config.toml
attn_scale = 0.177
learning_rate = 0.00182
lr_head = 0.00949
decay_shape = "linear"
Each number is 50 + 10 x the weight over its row's rms, rounded and kept within 0 to 99. Layers, rows and columns count from 0. The size before them is the row's rms in percent of the matrix's.

# up: layer 4 MLP up, 256x96, rms 0.0884, rows 48-71, columns 0-95
# down: layer 4 MLP down (transposed), 256x96, rms 0.0836, rows 48-71, columns 0-95
# gate: layer 4 MLP gate, 256x96, rms 0.0882, rows 49-72, columns 0-95
up48 086:58 43 57 38 51 56 48 52 60 57 63 43 38 49 51 60 63 59 53 29 44 56 53 38 54 55 48 63 35 51 35 40 42 28 38 62 55 42 59 40 49 51 57 41 56 71 53 51 46 55 73 38 36 56 51 60 63 44 30 54 61 70 82 37 52 57 49 51 49 45 45 32 51 55 55 37 54 52 62 49 36 44 58 61 56 48 53 53 47 36 35 47 59 55 52 54
down48 089:33 20 38 49 49 40 46 35 59 62 51 53 46 50 52 62 58 51 63 47 54 58 54 60 60 51 56 53 36 41 59 58 51 40 49 62 58 40 32 62 73 38 43 52 48 47 47 49 48 61 42 45 39 58 56 44 46 58 48 56 31 42 48 49 41 51 46 44 58 48 53 58 43 52 26 38 26 41 39 51 45 55 47 43 61 40 50 49 40 67 28 42 42 41 37 27
gate49 099:34 43 64 52 30 28 57 63 46 52 56 40 67 27 29 45 50 55 45 66 53 44 49 45 52 47 49 35 57 53 56 61 75 42 48 65 39 40 61 46 69 57 30 56 42 45 45 56 58 60 45 56 57 62 49 40 47 39 48 54 51 53 61 46 50 51 56 43 25 52 35 51 65 54 54 61 55 58 41 45 44 45 66 52 48 52 36 54 49 48 49 46 43 54 56 28
up49 092:49 35 33 58 58 29 48 51 68 52 47 77 40 54 55 39 55 60 63 45 29 49 46 73 43 42 35 61 55 25 50 66 43 47 44 45 32 64 36 47 52 52 57 40 55 49 57 49 50 45 58 46 53 43 53 44 44 52 40 61 41 66 54 55 33 34 48 49 69 48 50 51 64 48 58 43 51 35 43 61 60 47 58 57 54 51 64 49 51 55 38 46 67 52 55 54
down49 094:58 50 61 46 35 37 57 52 48 47 68 54 60 35 28 42 64 55 69 62 41 60 42 47 49 54 58 44 34 45 60 47 51 42 60 47 62 41 38 44 60 58 58 49 48 53 34 46 51 48 38 68 43 74 56 33 57 38 69 56 36 46 45 43 58 53 47 42 46 45 38 49 61 48 47 64 56 49 50 46 46 74 46 33 53 37 39 58 42 44 60 60 52 70 45 36
gate50 099:42 51 60 41 43 48 38 59 60 49 72 42 57 53 44 46 43 54 42 59 46 37 39 60 54 59 53 46 44 58 53 41 53 50 47 48 33 39 51 44 36 43 50 58 49 66 36 26 57 50 54 68 37 54 59 48 41 51 57 61 46 38 37 43 54 67 36 46 39 58 74 36 29 33 38 63 55 31 49 32 43 51 41 43 66 54 58 55 55 60 54 55 58 60 41 61
up50 093:40 78 49 58 55 51 34 57 47 47 52 45 56 57 45 65 27 54 27 63 52 42 62 50 47 46 45 37 48 66 36 56 63 47 45 47 44 40 45 36 46 45 42 43 67 64 53 63 73 53 32 47 42 56 61 40 48 44 62 42 46 42 40 32 51 33 48 53 58 42 39 57 47 49 53 48 66 41 40 48 46 35 53 44 45 57 43 59 37 52 45 62 63 32 56 43
down50 098:38 46 43 56 34 68 56 57 63 56 48 43 60 59 69 32 65 44 54 51 42 30 45 52 55 59 45 47 61 46 41 41 44 54 35 62 53 44 56 46 57 49 52 68 53 86 49 52 52 35 49 48 43 42 37 30 53 48 56 50 41 33 58 33 54 59 53 47 51 51 59 34 47 50 49 44 47 45 60 39 62 57 34 42 56 54 49 67 53 41 55 49 45 76 50 50
gate51 098:47 66 69 41 43 23 54 54 65 37 61 41 49 53 44 37 58 56 42 43 49 53 17 60 38 42 48 51 43 63 52 31 44 55 41 63 51 55 47 49 40 37 54 43 49 46 52 41 61 37 48 34 41 40 50 54 50 57 57 64 80 61 61 61 60 54 62 52 44 46 61 59 45 55 53 61 44 54 63 38 49 62 38 38 45 43 45 54 46 58 53 41 43 51 46 42
up51 107:44 28 59 50 55 61 48 44 63 50 42 50 57 62 47 50 63 59 41 54 74 58 53 44 44 43 56 38 51 53 51 54 42 56 58 44 31 57 46 36 26 40 51 58 84 45 52 54 59 59 57 55 39 55 45 59 47 56 47 58 55 29 53 63 30 70 52 39 59 31 42 52 52 53 46 48 57 50 66 39 52 49 63 48 54 60 64 49 45 45 43 31 54 35 46 47
down51 111:76 54 46 62 61 56 51 51 55 51 53 36 40 53 52 56 47 57 39 55 46 58 69 33 53 53 69 35 52 34 35 59 59 43 63 41 37 53 55 43 69 60 44 61 51 46 42 46 43 49 53 50 60 58 57 41 56 53 56 23 60 45 40 36 41 61 41 66 42 44 46 55 51 52 33 46 53 67 37 67 46 44 47 53 44 52 48 57 45 49 18 43 58 45 48 52
gate52 108:57 49 44 72 46 64 45 51 36 41 42 40 46 42 27 63 57 39 48 55 46 36 48 42 46 50 46 48 56 45 41 26 65 53 47 47 42 46 50 52 52 44 61 70 50 24 59 55 46 63 47 44 47 39 55 49 45 36 46 58 56 58 58 57 38 35 44 47 54 56 42 54 58 49 52 65 60 48 31 40 44 46 49 39 67 38 40 83 51 42 34 50 46 42 49 36
up52 098:60 41 56 42 42 50 36 51 39 48 47 61 47 55 62 66 41 36 60 43 53 56 40 49 68 43 50 35 42 40 48 48 47 56 43 61 51 59 61 40 61 38 54 43 51 37 46 48 33 50 59 51 61 39 58 59 57 48 61 35 61 40 42 61 37 40 55 57 48 18 47 42 70 60 55 56 32 52 66 62 47 50 57 42 55 44 57 59 40 47 77 56 70 48 52 53
down52 100:45 54 24 47 50 61 55 39 45 40 43 49 33 62 37 41 58 51 42 58 69 53 64 46 32 60 53 54 47 47 50 41 60 59 51 48 54 53 41 49 39 61 45 51 61 44 46 49 43 66 46 32 43 54 46 50 36 44 55 50 52 46 44 49 38 52 41 83 76 51 50 61 58 45 49 36 64 52 34 40 62 53 58 38 36 38 62 60 52 46 49 38 58 69 62 44
gate53 100:52 49 43 33 52 59 48 41 60 59 58 38 55 75 53 38 36 39 52 41 43 52 34 49 47 46 58 45 44 42 47 49 57 42 39 58 42 58 58 50 33 51 67 44 67 50 59 48 53 41 52 46 28 46 63 67 55 32 61 58 41 47 42 63 39 50 47 76 40 56 52 46 58 54 46 27 52 36 39 39 48 29 32 60 49 58 43 46 54 70 45 53 37 44 50 49
up53 104:59 47 48 55 42 49 52 55 38 62 46 42 65 63 31 25 49 41 48 60 42 70 49 49 52 44 55 62 57 42 49 68 50 54 58 61 43 44 56 60 57 47 54 58 47 46 59 35 65 54 41 48 22 44 66 67 20 46 50 51 39 41 49 59 50 41 57 53 53 34 50 39 75 61 52 41 60 57 43 54 46 43 46 48 73 50 50 45 60 53 58 48 57 45 56 51
down53 099:25 45 46 45 50 54 44 49 30 56 41 60 60 42 46 73 48 59 54 51 42 49 64 56 56 38 57 52 56 50 42 51 41 41 55 72 49 50 37 48 56 60 41 53 32 50 64 41 48 57 62 44 48 52 43 42 60 43 49 45 42 56 53 42 45 28 62 29 43 55 49 40 61 53 72 49 51 63 42 39 50 64 52 74 41 46 56 45 63 49 32 67 46 41 45 31
gate54 094:51 44 37 45 27 62 55 40 58 32 46 47 56 50 57 47 38 53 48 57 53 46 35 53 41 56 37 65 63 68 49 37 42 53 49 76 55 33 37 50 54 46 49 49 39 39 74 57 37 43 55 55 46 48 52 40 46 39 61 57 31 44 48 52 54 58 61 38 60 63 60 59 26 64 50 60 40 51 53 48 61 43 53 37 72 43 51 55 46 46 36 39 62 45 46 50
up54 098:54 44 47 33 53 48 69 48 33 45 17 46 38 60 47 71 52 42 49 45 39 40 60 47 36 46 38 30 55 39 53 43 59 61 41 58 49 61 55 34 49 45 49 52 62 53 44 49 38 31 25 54 63 47 41 42 63 53 50 57 40 44 54 60 50 41 35 44 46 68 58 31 61 36 55 61 53 42 51 56 52 60 47 52 42 62 54 54 43 51 53 43 46 39 41 41
down54 103:47 48 34 51 46 60 48 31 65 35 56 57 39 44 55 48 41 54 51 64 56 64 41 38 29 47 50 36 59 40 61 60 64 55 43 61 42 42 45 38 52 52 54 52 41 39 37 48 49 45 44 66 42 50 51 37 51 26 45 42 36 46 60 44 54 48 48 32 60 34 61 58 40 54 46 51 52 66 54 52 55 39 57 35 44 78 45 57 43 59 33 48 33 32 44 43
gate55 101:48 43 51 43 59 41 64 40 29 51 32 47 46 45 64 34 49 24 55 32 55 40 43 59 46 39 57 39 53 45 49 51 56 41 56 47 58 56 47 38 50 49 66 52 61 36 55 39 47 40 42 52 63 60 57 70 52 48 42 59 40 55 50 60 47 41 59 68 67 67 47 28 34 67 49 60 46 58 52 36 56 71 49 39 41 60 56 52 45 42 35 54 52 59 56 59
up55 099:52 39 59 60 48 74 32 67 46 45 43 37 67 69 48 55 52 54 50 66 36 36 62 42 56 39 52 55 49 71 39 63 57 56 50 57 40 54 49 65 53 49 55 59 60 32 58 50 47 51 51 61 32 43 55 49 48 63 62 53 60 63 47 41 46 45 54 45 48 59 37 47 55 69 55 69 52 50 53 50 55 42 58 38 36 44 29 62 48 62 52 70 45 42 58 40
down55 100:57 51 61 34 30 60 38 55 53 47 61 46 48 58 36 55 46 50 55 39 50 49 35 44 39 47 43 51 58 74 50 37 43 51 47 59 51 62 43 45 56 39 38 64 39 58 38 61 65 43 47 73 35 52 23 37 46 54 47 49 40 56 41 51 54 55 45 53 49 46 30 73 57 29 56 36 51 61 51 44 52 54 38 41 60 42 57 48 52 66 57 39 55 41 36 49
gate56 095:47 58 48 57 49 47 33 32 60 43 63 49 66 59 65 50 38 58 62 58 59 42 52 44 56 58 50 68 42 50 61 34 68 42 52 74 58 55 54 56 55 42 44 57 40 64 36 51 47 48 49 41 41 57 48 33 46 35 53 39 51 40 61 49 51 50 68 67 47 61 60 64 45 51 56 36 49 54 58 37 48 60 35 25 39 65 36 45 50 57 35 51 51 52 35 48
up56 093:59 37 55 43 45 61 43 58 59 50 51 53 42 40 46 58 66 29 52 53 41 53 57 36 39 43 47 53 53 51 72 51 57 40 26 46 56 42 49 64 41 47 47 61 43 75 63 51 41 60 55 41 63 52 59 38 53 56 45 39 45 39 50 26 56 54 68 47 39 31 40 49 46 52 44 38 56 62 59 64 54 49 71 62 55 35 38 66 50 35 47 56 48 59 48 51
down56 097:49 46 66 50 61 36 49 41 73 30 74 56 55 70 57 47 57 56 54 53 55 54 68 51 61 37 62 40 51 56 55 47 37 47 53 57 53 70 63 47 54 53 54 60 52 51 60 55 40 48 47 44 66 60 59 48 57 40 42 54 48 45 40 58 55 18 63 57 49 44 57 53 42 40 48 31 41 47 66 32 45 56 30 53 38 43 48 41 55 55 46 40 52 49 43 62
gate57 105:32 48 47 55 39 50 51 50 38 47 55 51 56 46 46 57 55 63 40 46 43 65 37 24 43 43 54 47 46 69 59 41 53 52 51 65 73 57 41 61 63 42 58 62 59 64 60 47 53 68 64 55 63 69 51 53 57 53 29 52 65 68 58 46 52 46 67 57 65 37 49 47 61 53 56 47 42 53 48 56 41 58 64 35 64 28 37 50 50 50 59 53 45 48 42 44
up57 094:46 47 51 35 47 43 61 42 37 47 52 46 36 49 48 41 64 54 41 64 56 47 51 47 34 62 45 52 59 49 60 51 57 52 47 37 60 58 43 60 48 38 46 46 53 49 55 63 55 24 54 55 39 71 44 66 31 56 62 49 40 51 56 33 51 64 45 64 49 49 45 43 56 72 54 55 54 44 55 67 53 54 42 39 29 38 63 44 45 76 42 34 71 45 47 43
down57 098:51 44 53 65 55 64 32 42 56 67 58 58 46 49 51 76 47 54 66 36 42 58 48 34 56 69 42 59 56 41 35 42 32 47 34 49 42 56 50 39 31 56 39 57 34 45 51 55 44 39 27 52 47 64 66 48 55 57 39 52 61 52 45 54 52 40 46 45 47 42 50 64 51 61 38 63 57 65 36 41 47 44 46 57 66 48 53 57 46 44 59 54 60 65 49 64
gate58 097:50 39 66 64 47 48 39 50 55 50 51 64 51 32 44 50 58 33 65 43 55 48 38 59 60 55 36 65 46 58 72 68 63 53 49 48 32 52 48 44 62 65 61 69 43 45 52 31 38 48 52 54 55 54 56 49 47 60 35 41 50 49 50 49 56 43 43 64 35 53 40 43 47 32 43 56 50 54 34 37 47 39 49 33 77 51 45 58 61 50 59 44 33 53 37 43
up58 100:54 45 48 43 56 56 50 35 50 47 51 44 49 60 35 30 64 39 42 38 44 50 40 60 51 56 50 54 55 50 46 38 38 38 38 66 54 43 35 52 35 60 49 56 38 33 49 46 80 55 45 38 44 45 53 45 52 31 55 60 68 55 74 46 29 48 66 57 44 54 39 51 47 44 40 46 51 33 47 48 44 55 61 51 52 46 29 62 64 31 59 51 41 56 47 42
down58 102:47 37 64 53 55 53 65 22 51 53 56 37 31 30 37 40 52 57 61 69 49 42 34 44 61 71 64 48 35 53 43 48 53 44 45 51 42 59 50 44 51 27 60 44 42 44 48 55 43 42 60 46 34 53 44 48 46 34 47 59 57 42 54 44 43 37 57 33 52 58 58 46 66 36 38 43 48 44 48 54 34 39 53 42 54 55 53 58 52 47 48 27 39 65 47 47
gate59 107:30 48 33 55 45 63 59 62 34 39 53 66 51 43 51 65 52 47 62 44 55 47 62 45 42 49 51 49 38 51 52 50 47 24 51 55 51 50 56 47 57 41 55 60 35 47 46 51 54 52 37 47 42 47 66 49 59 43 45 38 54 38 73 58 47 34 36 53 53 39 52 56 52 53 57 69 40 82 55 47 47 51 50 40 58 39 44 63 43 48 46 33 30 53 37 29
up59 095:43 53 39 47 57 47 44 54 46 56 38 57 59 48 47 61 46 63 72 37 49 44 35 57 32 32 54 59 34 42 33 59 46 36 64 48 52 59 44 53 54 37 63 40 57 61 44 51 60 45 73 32 42 53 45 39 41 49 52 50 44 43 60 35 48 59 74 39 35 54 62 60 59 30 44 40 44 50 54 55 48 67 46 45 60 45 65 58 40 53 48 51 67 59 37 43
down59 092:68 57 59 58 49 49 46 60 37 53 51 56 43 54 68 54 44 55 56 44 52 49 52 41 44 53 43 59 47 58 58 44 51 51 53 56 69 46 58 64 57 31 48 66 52 38 40 55 45 60 46 47 64 52 19 54 69 35 34 68 25 59 51 43 60 61 52 45 62 69 54 59 35 56 62 48 60 50 56 32 63 44 69 48 55 54 47 65 57 46 52 41 46 42 55 58
gate60 101:50 51 59 41 60 52 67 43 53 53 60 58 47 35 45 46 54 51 62 33 54 53 57 52 37 46 56 60 37 42 45 33 45 53 40 51 38 52 62 58 57 59 64 48 38 57 48 49 52 59 56 47 42 48 37 48 79 39 63 65 38 37 62 54 64 50 54 53 65 56 51 48 36 52 59 50 34 22 57 36 50 65 53 39 57 52 33 49 31 59 51 39 32 46 38 42
up60 096:52 65 47 44 45 53 49 53 67 50 55 41 32 60 46 58 51 49 64 57 50 54 47 36 56 46 56 62 47 60 64 47 46 65 54 55 55 56 59 24 50 52 45 26 48 38 55 44 50 36 58 39 37 47 51 48 56 57 46 55 46 25 34 59 50 48 27 57 38 55 67 37 34 46 58 63 48 48 34 28 38 36 49 47 49 62 49 45 46 28 49 41 62 55 45 53
down60 097:61 47 58 45 42 66 51 53 47 50 41 65 57 31 44 64 53 34 35 38 58 56 35 45 45 52 56 55 65 45 45 47 43 59 39 36 30 52 54 56 59 60 59 61 56 35 62 45 40 52 47 57 68 69 40 44 54 43 41 48 47 48 37 50 57 52 50 56 54 50 45 55 62 51 68 49 48 46 33 42 28 75 45 57 59 33 42 70 48 61 58 36 63 39 47 47
gate61 103:54 70 38 73 45 59 44 46 51 51 41 61 45 53 48 47 61 51 48 63 54 29 29 41 52 40 71 56 40 47 53 40 42 63 57 60 56 24 46 42 46 47 44 32 64 53 45 49 67 44 47 48 60 63 58 58 58 48 65 53 51 38 52 44 51 49 52 53 61 41 56 48 43 53 46 38 35 43 49 45 51 44 66 45 58 54 42 59 52 70 28 70 36 40 52 41
up61 093:38 48 54 42 48 45 57 47 38 48 58 45 51 51 50 55 45 38 61 37 59 43 64 48 49 56 55 73 45 54 49 61 55 56 43 46 44 51 37 54 56 74 52 47 49 61 41 57 65 61 54 49 48 66 45 57 34 73 60 53 37 66 31 31 61 56 48 44 68 54 43 35 41 51 45 54 50 64 52 45 55 47 61 48 42 71 62 46 55 45 30 37 66 33 39 65
down61 097:39 44 49 51 58 53 61 53 51 51 35 49 43 47 59 46 33 33 50 45 55 69 64 67 59 74 31 47 60 43 37 50 57 49 46 42 41 53 51 70 49 42 48 63 59 46 58 40 41 62 37 52 57 40 46 60 43 39 40 34 50 47 51 70 40 45 48 42 45 46 34 49 69 51 52 39 43 49 45 40 61 62 33 61 41 45 49 45 31 35 56 32 46 35 63 52
gate62 094:55 59 47 53 49 48 57 48 31 28 46 57 54 46 41 47 39 50 48 53 50 30 41 66 34 43 52 47 57 54 53 47 42 58 54 52 44 65 34 51 24 78 49 40 50 48 71 57 55 50 29 51 40 44 65 42 52 59 43 63 60 42 51 61 43 40 41 44 47 48 46 54 43 45 46 48 57 48 37 42 58 61 53 41 56 39 50 15 57 61 46 40 45 55 32 56
up62 110:39 42 53 64 57 51 39 56 48 53 66 49 64 62 33 42 41 52 60 58 32 46 52 56 49 55 48 57 65 31 56 65 28 46 47 54 52 35 60 70 53 71 43 51 51 59 63 46 34 48 52 53 48 46 51 51 45 52 40 46 44 49 34 55 29 54 59 52 36 55 54 40 53 46 46 59 60 43 31 47 55 42 40 61 45 40 70 65 32 65 45 55 34 42 49 63
down62 111:38 52 47 53 78 35 54 29 60 53 52 33 47 48 49 53 64 53 44 61 55 60 38 69 54 36 33 51 58 51 37 66 39 51 42 29 53 29 46 50 56 39 53 44 39 57 36 55 44 35 35 49 66 47 61 47 44 53 46 48 42 49 49 44 38 56 42 48 46 45 57 63 42 48 50 50 42 59 52 41 52 54 50 57 63 63 68 72 72 45 34 39 49 52 48 48
gate63 100:57 52 55 61 32 56 63 34 48 44 47 38 57 46 34 29 34 61 36 37 50 49 47 37 54 53 45 50 47 58 26 50 61 43 46 75 45 46 53 43 51 41 57 53 57 56 59 44 65 50 31 53 57 57 63 55 57 45 55 49 36 51 31 45 63 33 35 60 57 58 62 36 41 43 70 58 52 57 43 42 61 50 61 41 47 55 50 41 65 71 52 52 50 39 51 51
up63 104:54 56 53 49 49 46 47 42 48 55 31 67 53 44 45 57 53 63 54 48 62 51 53 57 42 45 57 63 40 53 53 47 40 44 57 53 41 33 39 49 42 46 59 35 48 52 66 50 46 51 42 49 30 43 47 43 29 56 41 41 61 70 34 59 50 45 41 46 48 62 50 64 72 61 65 59 28 72 49 75 64 66 42 42 44 45 51 57 48 71 53 46 44 58 52 63
down63 109:42 39 55 38 52 58 44 39 40 57 37 69 49 46 56 57 41 35 51 58 58 51 48 39 49 46 65 54 59 32 44 56 47 72 36 58 54 58 44 35 61 46 49 52 40 22 54 47 41 47 56 53 52 41 68 43 49 35 31 42 50 72 41 68 47 58 59 45 50 49 63 64 70 61 35 52 45 52 44 56 42 57 52 55 50 56 48 65 42 60 39 39 56 52 66 38
gate64 098:73 54 65 54 46 61 66 40 49 56 44 55 61 78 68 45 47 53 57 71 55 44 57 45 40 40 54 58 38 41 54 48 73 47 40 37 49 53 50 57 55 39 56 45 40 48 50 54 53 42 44 52 41 35 51 55 46 41 48 64 43 59 55 66 54 41 48 51 36 44 52 56 39 40 62 56 45 73 42 20 37 51 60 51 58 57 54 54 43 60 48 54 64 53 44 33
up64 108:56 55 41 36 56 53 53 48 46 48 43 56 36 41 44 57 40 52 58 63 49 47 58 51 55 57 37 50 58 60 65 50 46 64 54 52 71 48 42 41 38 36 50 60 39 46 61 34 30 33 68 49 53 42 60 61 51 60 59 39 47 47 53 60 65 56 38 40 65 62 44 53 74 50 37 64 47 41 66 37 49 45 60 58 47 46 35 54 28 53 43 47 67 50 66 64
down64 103:41 65 56 61 44 50 60 70 56 55 65 54 67 50 52 44 49 59 67 43 51 48 45 54 48 64 63 57 63 68 41 49 40 48 47 59 56 50 22 43 59 50 43 59 48 52 49 26 44 35 56 45 43 55 55 54 55 63 60 37 57 50 57 40 41 51 49 48 53 70 43 64 63 48 28 54 44 36 60 64 41 56 26 52 55 50 47 50 51 46 57 45 48 34 72 60
gate65 105:49 50 44 46 39 52 50 42 53 50 64 57 50 49 49 27 46 50 66 54 46 35 46 52 43 39 57 48 62 28 44 61 51 48 55 56 50 42 51 43 43 52 49 43 35 60 43 52 65 39 42 43 64 52 63 63 54 37 54 68 48 38 43 46 38 41 64 52 46 62 53 50 41 48 47 58 37 51 42 40 44 51 46 46 83 35 74 62 32 48 41 43 44 38 33 29
up65 117:57 43 54 54 39 45 55 43 72 65 48 51 52 37 51 43 51 58 59 58 51 58 65 60 60 53 58 37 69 55 68 59 47 50 56 35 53 54 32 28 52 50 48 49 50 58 38 51 70 61 50 50 49 48 52 57 46 60 58 51 50 42 37 48 41 49 71 45 47 33 55 42 36 45 56 24 49 49 44 42 60 39 53 73 55 31 51 67 39 41 36 36 59 48 59 60
down65 115:56 50 42 60 61 57 67 49 72 54 56 50 52 37 61 53 45 42 35 55 65 53 71 61 44 51 48 46 43 60 59 49 46 46 42 43 39 50 48 40 48 45 41 61 62 33 41 56 68 41 48 70 54 52 28 52 35 57 51 57 56 53 58 60 35 53 49 51 53 59 62 39 48 42 52 68 39 47 60 55 50 31 56 67 58 43 49 59 50 49 41 20 55 32 63 45
gate66 103:47 52 43 61 56 37 46 62 41 60 43 54 45 44 53 50 59 47 54 55 43 18 41 44 52 49 43 65 47 50 37 39 45 71 69 52 58 60 49 42 55 60 52 46 42 44 55 45 49 54 52 30 50 36 53 40 44 62 40 55 60 53 50 64 56 63 26 57 53 54 45 42 39 41 35 55 61 59 26 47 56 57 78 62 36 49 59 59 48 51 47 36 61 39 43 58
up66 094:44 53 47 69 46 65 60 44 37 54 41 49 57 48 39 58 42 62 45 59 76 63 46 52 37 54 59 55 46 52 57 56 54 53 56 79 43 45 42 61 63 43 56 47 62 63 33 56 33 49 83 54 51 54 48 50 67 46 55 36 60 42 56 40 42 39 55 32 51 27 48 50 54 33 55 49 48 52 41 55 52 46 43 53 61 36 45 43 55 45 66 53 58 42 49 56
down66 096:51 62 50 41 58 59 47 42 54 45 42 61 44 53 42 61 45 68 50 54 62 48 46 54 59 31 57 37 48 49 36 24 42 29 49 56 62 72 35 64 55 41 49 48 61 52 49 50 40 41 51 66 47 59 36 75 37 48 60 43 37 53 43 53 42 55 44 50 55 52 47 48 36 41 49 50 53 45 45 57 57 49 34 51 61 49 29 58 56 42 26 65 52 41 68 42
gate67 101:48 55 76 68 30 44 58 44 42 28 55 54 55 48 45 51 44 31 45 44 49 55 42 52 26 48 76 55 39 58 50 43 48 40 56 45 59 56 52 49 52 51 57 43 40 64 36 52 61 45 48 48 47 37 52 49 52 33 45 63 54 59 55 61 66 52 39 59 38 38 48 51 49 44 55 58 56 57 64 52 42 58 62 48 46 35 75 52 64 48 73 47 39 49 62 43
up67 099:49 39 47 55 38 59 60 54 48 37 67 49 57 59 48 47 50 46 27 49 46 56 56 59 58 43 72 52 46 49 67 47 54 47 54 42 61 55 59 54 40 68 50 55 55 51 48 44 32 48 53 70 61 34 50 80 42 52 55 60 55 73 55 59 44 58 53 57 52 55 48 27 41 48 47 36 48 47 42 38 29 49 47 64 38 55 51 33 63 29 51 51 53 55 38 46
down67 101:61 44 54 40 52 57 48 43 41 30 42 67 66 48 43 58 44 49 59 55 50 49 49 51 47 52 30 39 33 51 49 47 43 55 42 52 52 56 60 68 26 53 61 29 61 52 54 50 48 47 56 36 60 60 64 55 41 71 65 47 58 54 44 49 32 48 35 46 55 60 44 49 46 37 58 37 63 42 61 61 60 31 43 75 46 68 51 49 60 34 47 53 52 39 44 58
gate68 106:59 67 51 47 42 70 57 30 43 50 55 49 53 53 44 45 58 60 51 41 57 45 61 41 33 55 55 38 53 45 36 44 52 56 46 58 44 42 62 28 46 68 47 61 55 60 34 43 50 45 51 47 64 49 53 38 70 46 46 51 40 31 82 45 50 50 58 54 37 44 61 39 58 39 37 52 58 54 48 45 45 58 39 57 54 47 77 40 53 51 57 46 42 29 44 53
up68 103:74 72 54 38 51 41 54 51 49 67 49 50 53 60 65 55 54 50 43 53 52 39 53 59 36 33 56 42 41 47 31 54 57 51 51 54 69 64 69 52 63 48 46 38 49 22 42 40 50 43 59 52 33 40 48 40 50 55 47 45 36 45 48 48 33 61 65 48 56 49 40 57 59 45 46 55 49 64 36 59 58 55 52 47 45 50 40 66 60 41 68 38 49 58 47 70
down68 109:48 35 73 50 35 63 36 54 42 37 40 51 59 29 56 46 47 40 80 48 59 42 46 57 44 61 50 58 27 47 57 61 37 52 47 40 31 49 53 46 54 65 48 44 45 48 52 66 45 39 38 47 50 31 60 51 39 44 64 50 49 39 41 54 43 49 57 31 42 51 47 60 40 55 60 41 47 47 65 49 61 43 46 50 39 40 46 70 53 62 57 31 52 48 53 51
gate69 104:80 56 75 57 38 47 43 29 46 44 43 55 44 41 61 40 49 52 52 62 60 61 48 39 49 57 44 48 51 42 52 51 38 59 54 57 46 43 39 53 41 54 57 37 60 58 36 48 61 40 47 37 48 53 50 60 49 46 39 60 48 59 21 47 63 44 46 52 60 37 59 47 43 57 61 50 39 53 44 56 65 33 44 40 60 55 64 68 34 46 38 50 34 34 55 62
up69 104:48 64 48 46 43 41 53 33 47 64 40 53 56 60 64 32 54 48 60 54 63 61 53 48 23 51 52 42 41 49 58 42 59 40 49 53 45 48 65 46 46 42 37 41 35 56 44 39 50 36 65 54 57 69 50 59 56 52 65 59 47 60 45 56 38 44 39 37 41 48 53 53 47 40 44 47 51 56 46 59 77 47 30 69 61 67 41 56 34 57 52 41 54 28 56 55
down69 106:19 52 37 55 24 59 43 66 54 55 63 44 50 49 66 52 50 54 53 43 39 51 51 42 43 54 55 50 62 57 36 59 49 54 40 31 50 69 49 43 52 70 52 46 30 70 58 50 54 47 42 54 34 55 47 27 59 50 55 55 45 33 66 45 46 55 50 60 51 43 45 34 44 37 62 55 51 45 47 48 58 56 47 42 48 55 48 67 62 46 68 35 52 51 51 63
gate70 103:44 53 62 42 37 50 44 43 44 28 43 50 50 33 69 47 55 62 50 60 41 52 37 60 43 37 53 33 58 50 72 50 41 42 52 40 44 47 33 44 25 64 55 51 44 63 31 49 57 34 52 46 52 48 62 32 51 37 58 57 47 42 48 55 52 59 52 50 54 34 79 50 45 45 51 44 35 54 52 36 63 56 47 51 46 44 60 59 47 46 40 49 66 43 38 34
up70 110:50 41 44 43 36 50 53 52 55 64 51 45 57 59 31 64 59 62 52 70 45 42 48 37 44 46 58 45 49 71 42 49 59 42 48 41 42 56 54 42 50 46 60 22 60 50 59 34 48 57 45 45 35 35 51 33 48 49 41 47 40 69 56 55 65 36 55 40 47 49 48 41 46 61 31 46 37 62 45 33 44 58 54 53 45 43 44 42 52 53 70 30 63 71 53 43
down70 111:30 48 70 64 37 52 47 56 55 51 54 60 42 51 47 33 37 37 49 64 50 49 46 54 49 41 56 78 38 54 48 42 52 45 50 44 56 57 40 59 62 63 58 36 49 42 65 42 56 28 37 49 57 58 55 63 59 44 49 48 63 57 71 73 56 43 53 49 49 29 50 58 44 67 45 44 48 58 61 46 59 35 61 53 51 57 45 63 53 55 49 53 54 33 46 65
gate71 088:45 55 33 41 52 77 62 48 52 51 54 55 44 48 62 56 49 41 50 60 57 53 48 52 43 48 53 52 45 56 49 52 69 58 58 43 38 56 37 48 39 50 41 47 65 46 61 65 52 45 49 48 65 49 42 50 47 56 50 66 57 38 47 57 59 16 42 36 48 63 42 41 32 67 53 56 49 40 41 38 71 54 63 43 33 42 26 33 56 65 56 43 52 50 42 54
up71 089:43 43 54 56 54 52 46 59 34 47 49 64 48 30 69 68 57 36 41 44 58 41 58 41 42 46 52 45 33 48 56 56 59 62 39 49 65 47 38 51 63 29 49 71 65 58 46 42 43 46 43 57 56 50 45 49 62 49 52 51 47 35 56 47 70 56 41 39 40 56 50 45 61 47 46 71 38 74 47 41 58 44 53 33 63 48 49 56 59 56 67 54 57 44 58 72
down71 085:40 61 56 41 47 35 61 53 58 38 60 40 62 67 48 48 45 66 58 61 63 55 53 43 50 45 39 23 50 49 52 48 44 46 54 47 46 42 60 47 54 52 62 48 55 51 62 56 43 47 57 53 46 47 19 51 47 46 50 34 49 62 44 62 56 61 48 54 57 26 63 35 48 52 41 35 41 66 45 53 56 54 51 38 40 51 68 52 48 46 55 66 45 15 48 39
gate72 088:48 68 58 46 48 44 57 40 58 53 46 40 43 46 52 46 54 67 59 46 16 45 37 55 54 49 71 61 48 55 57 45 45 63 34 53 37 69 54 43 39 64 35 56 37 40 58 40 53 39 43 44 59 43 65 37 53 43 55 40 56 47 65 51 32 47 53 52 65 62 34 49 39 55 40 50 51 40 43 49 43 77 60 54 43 43 42 55 57 67 50 59 60 52 55 48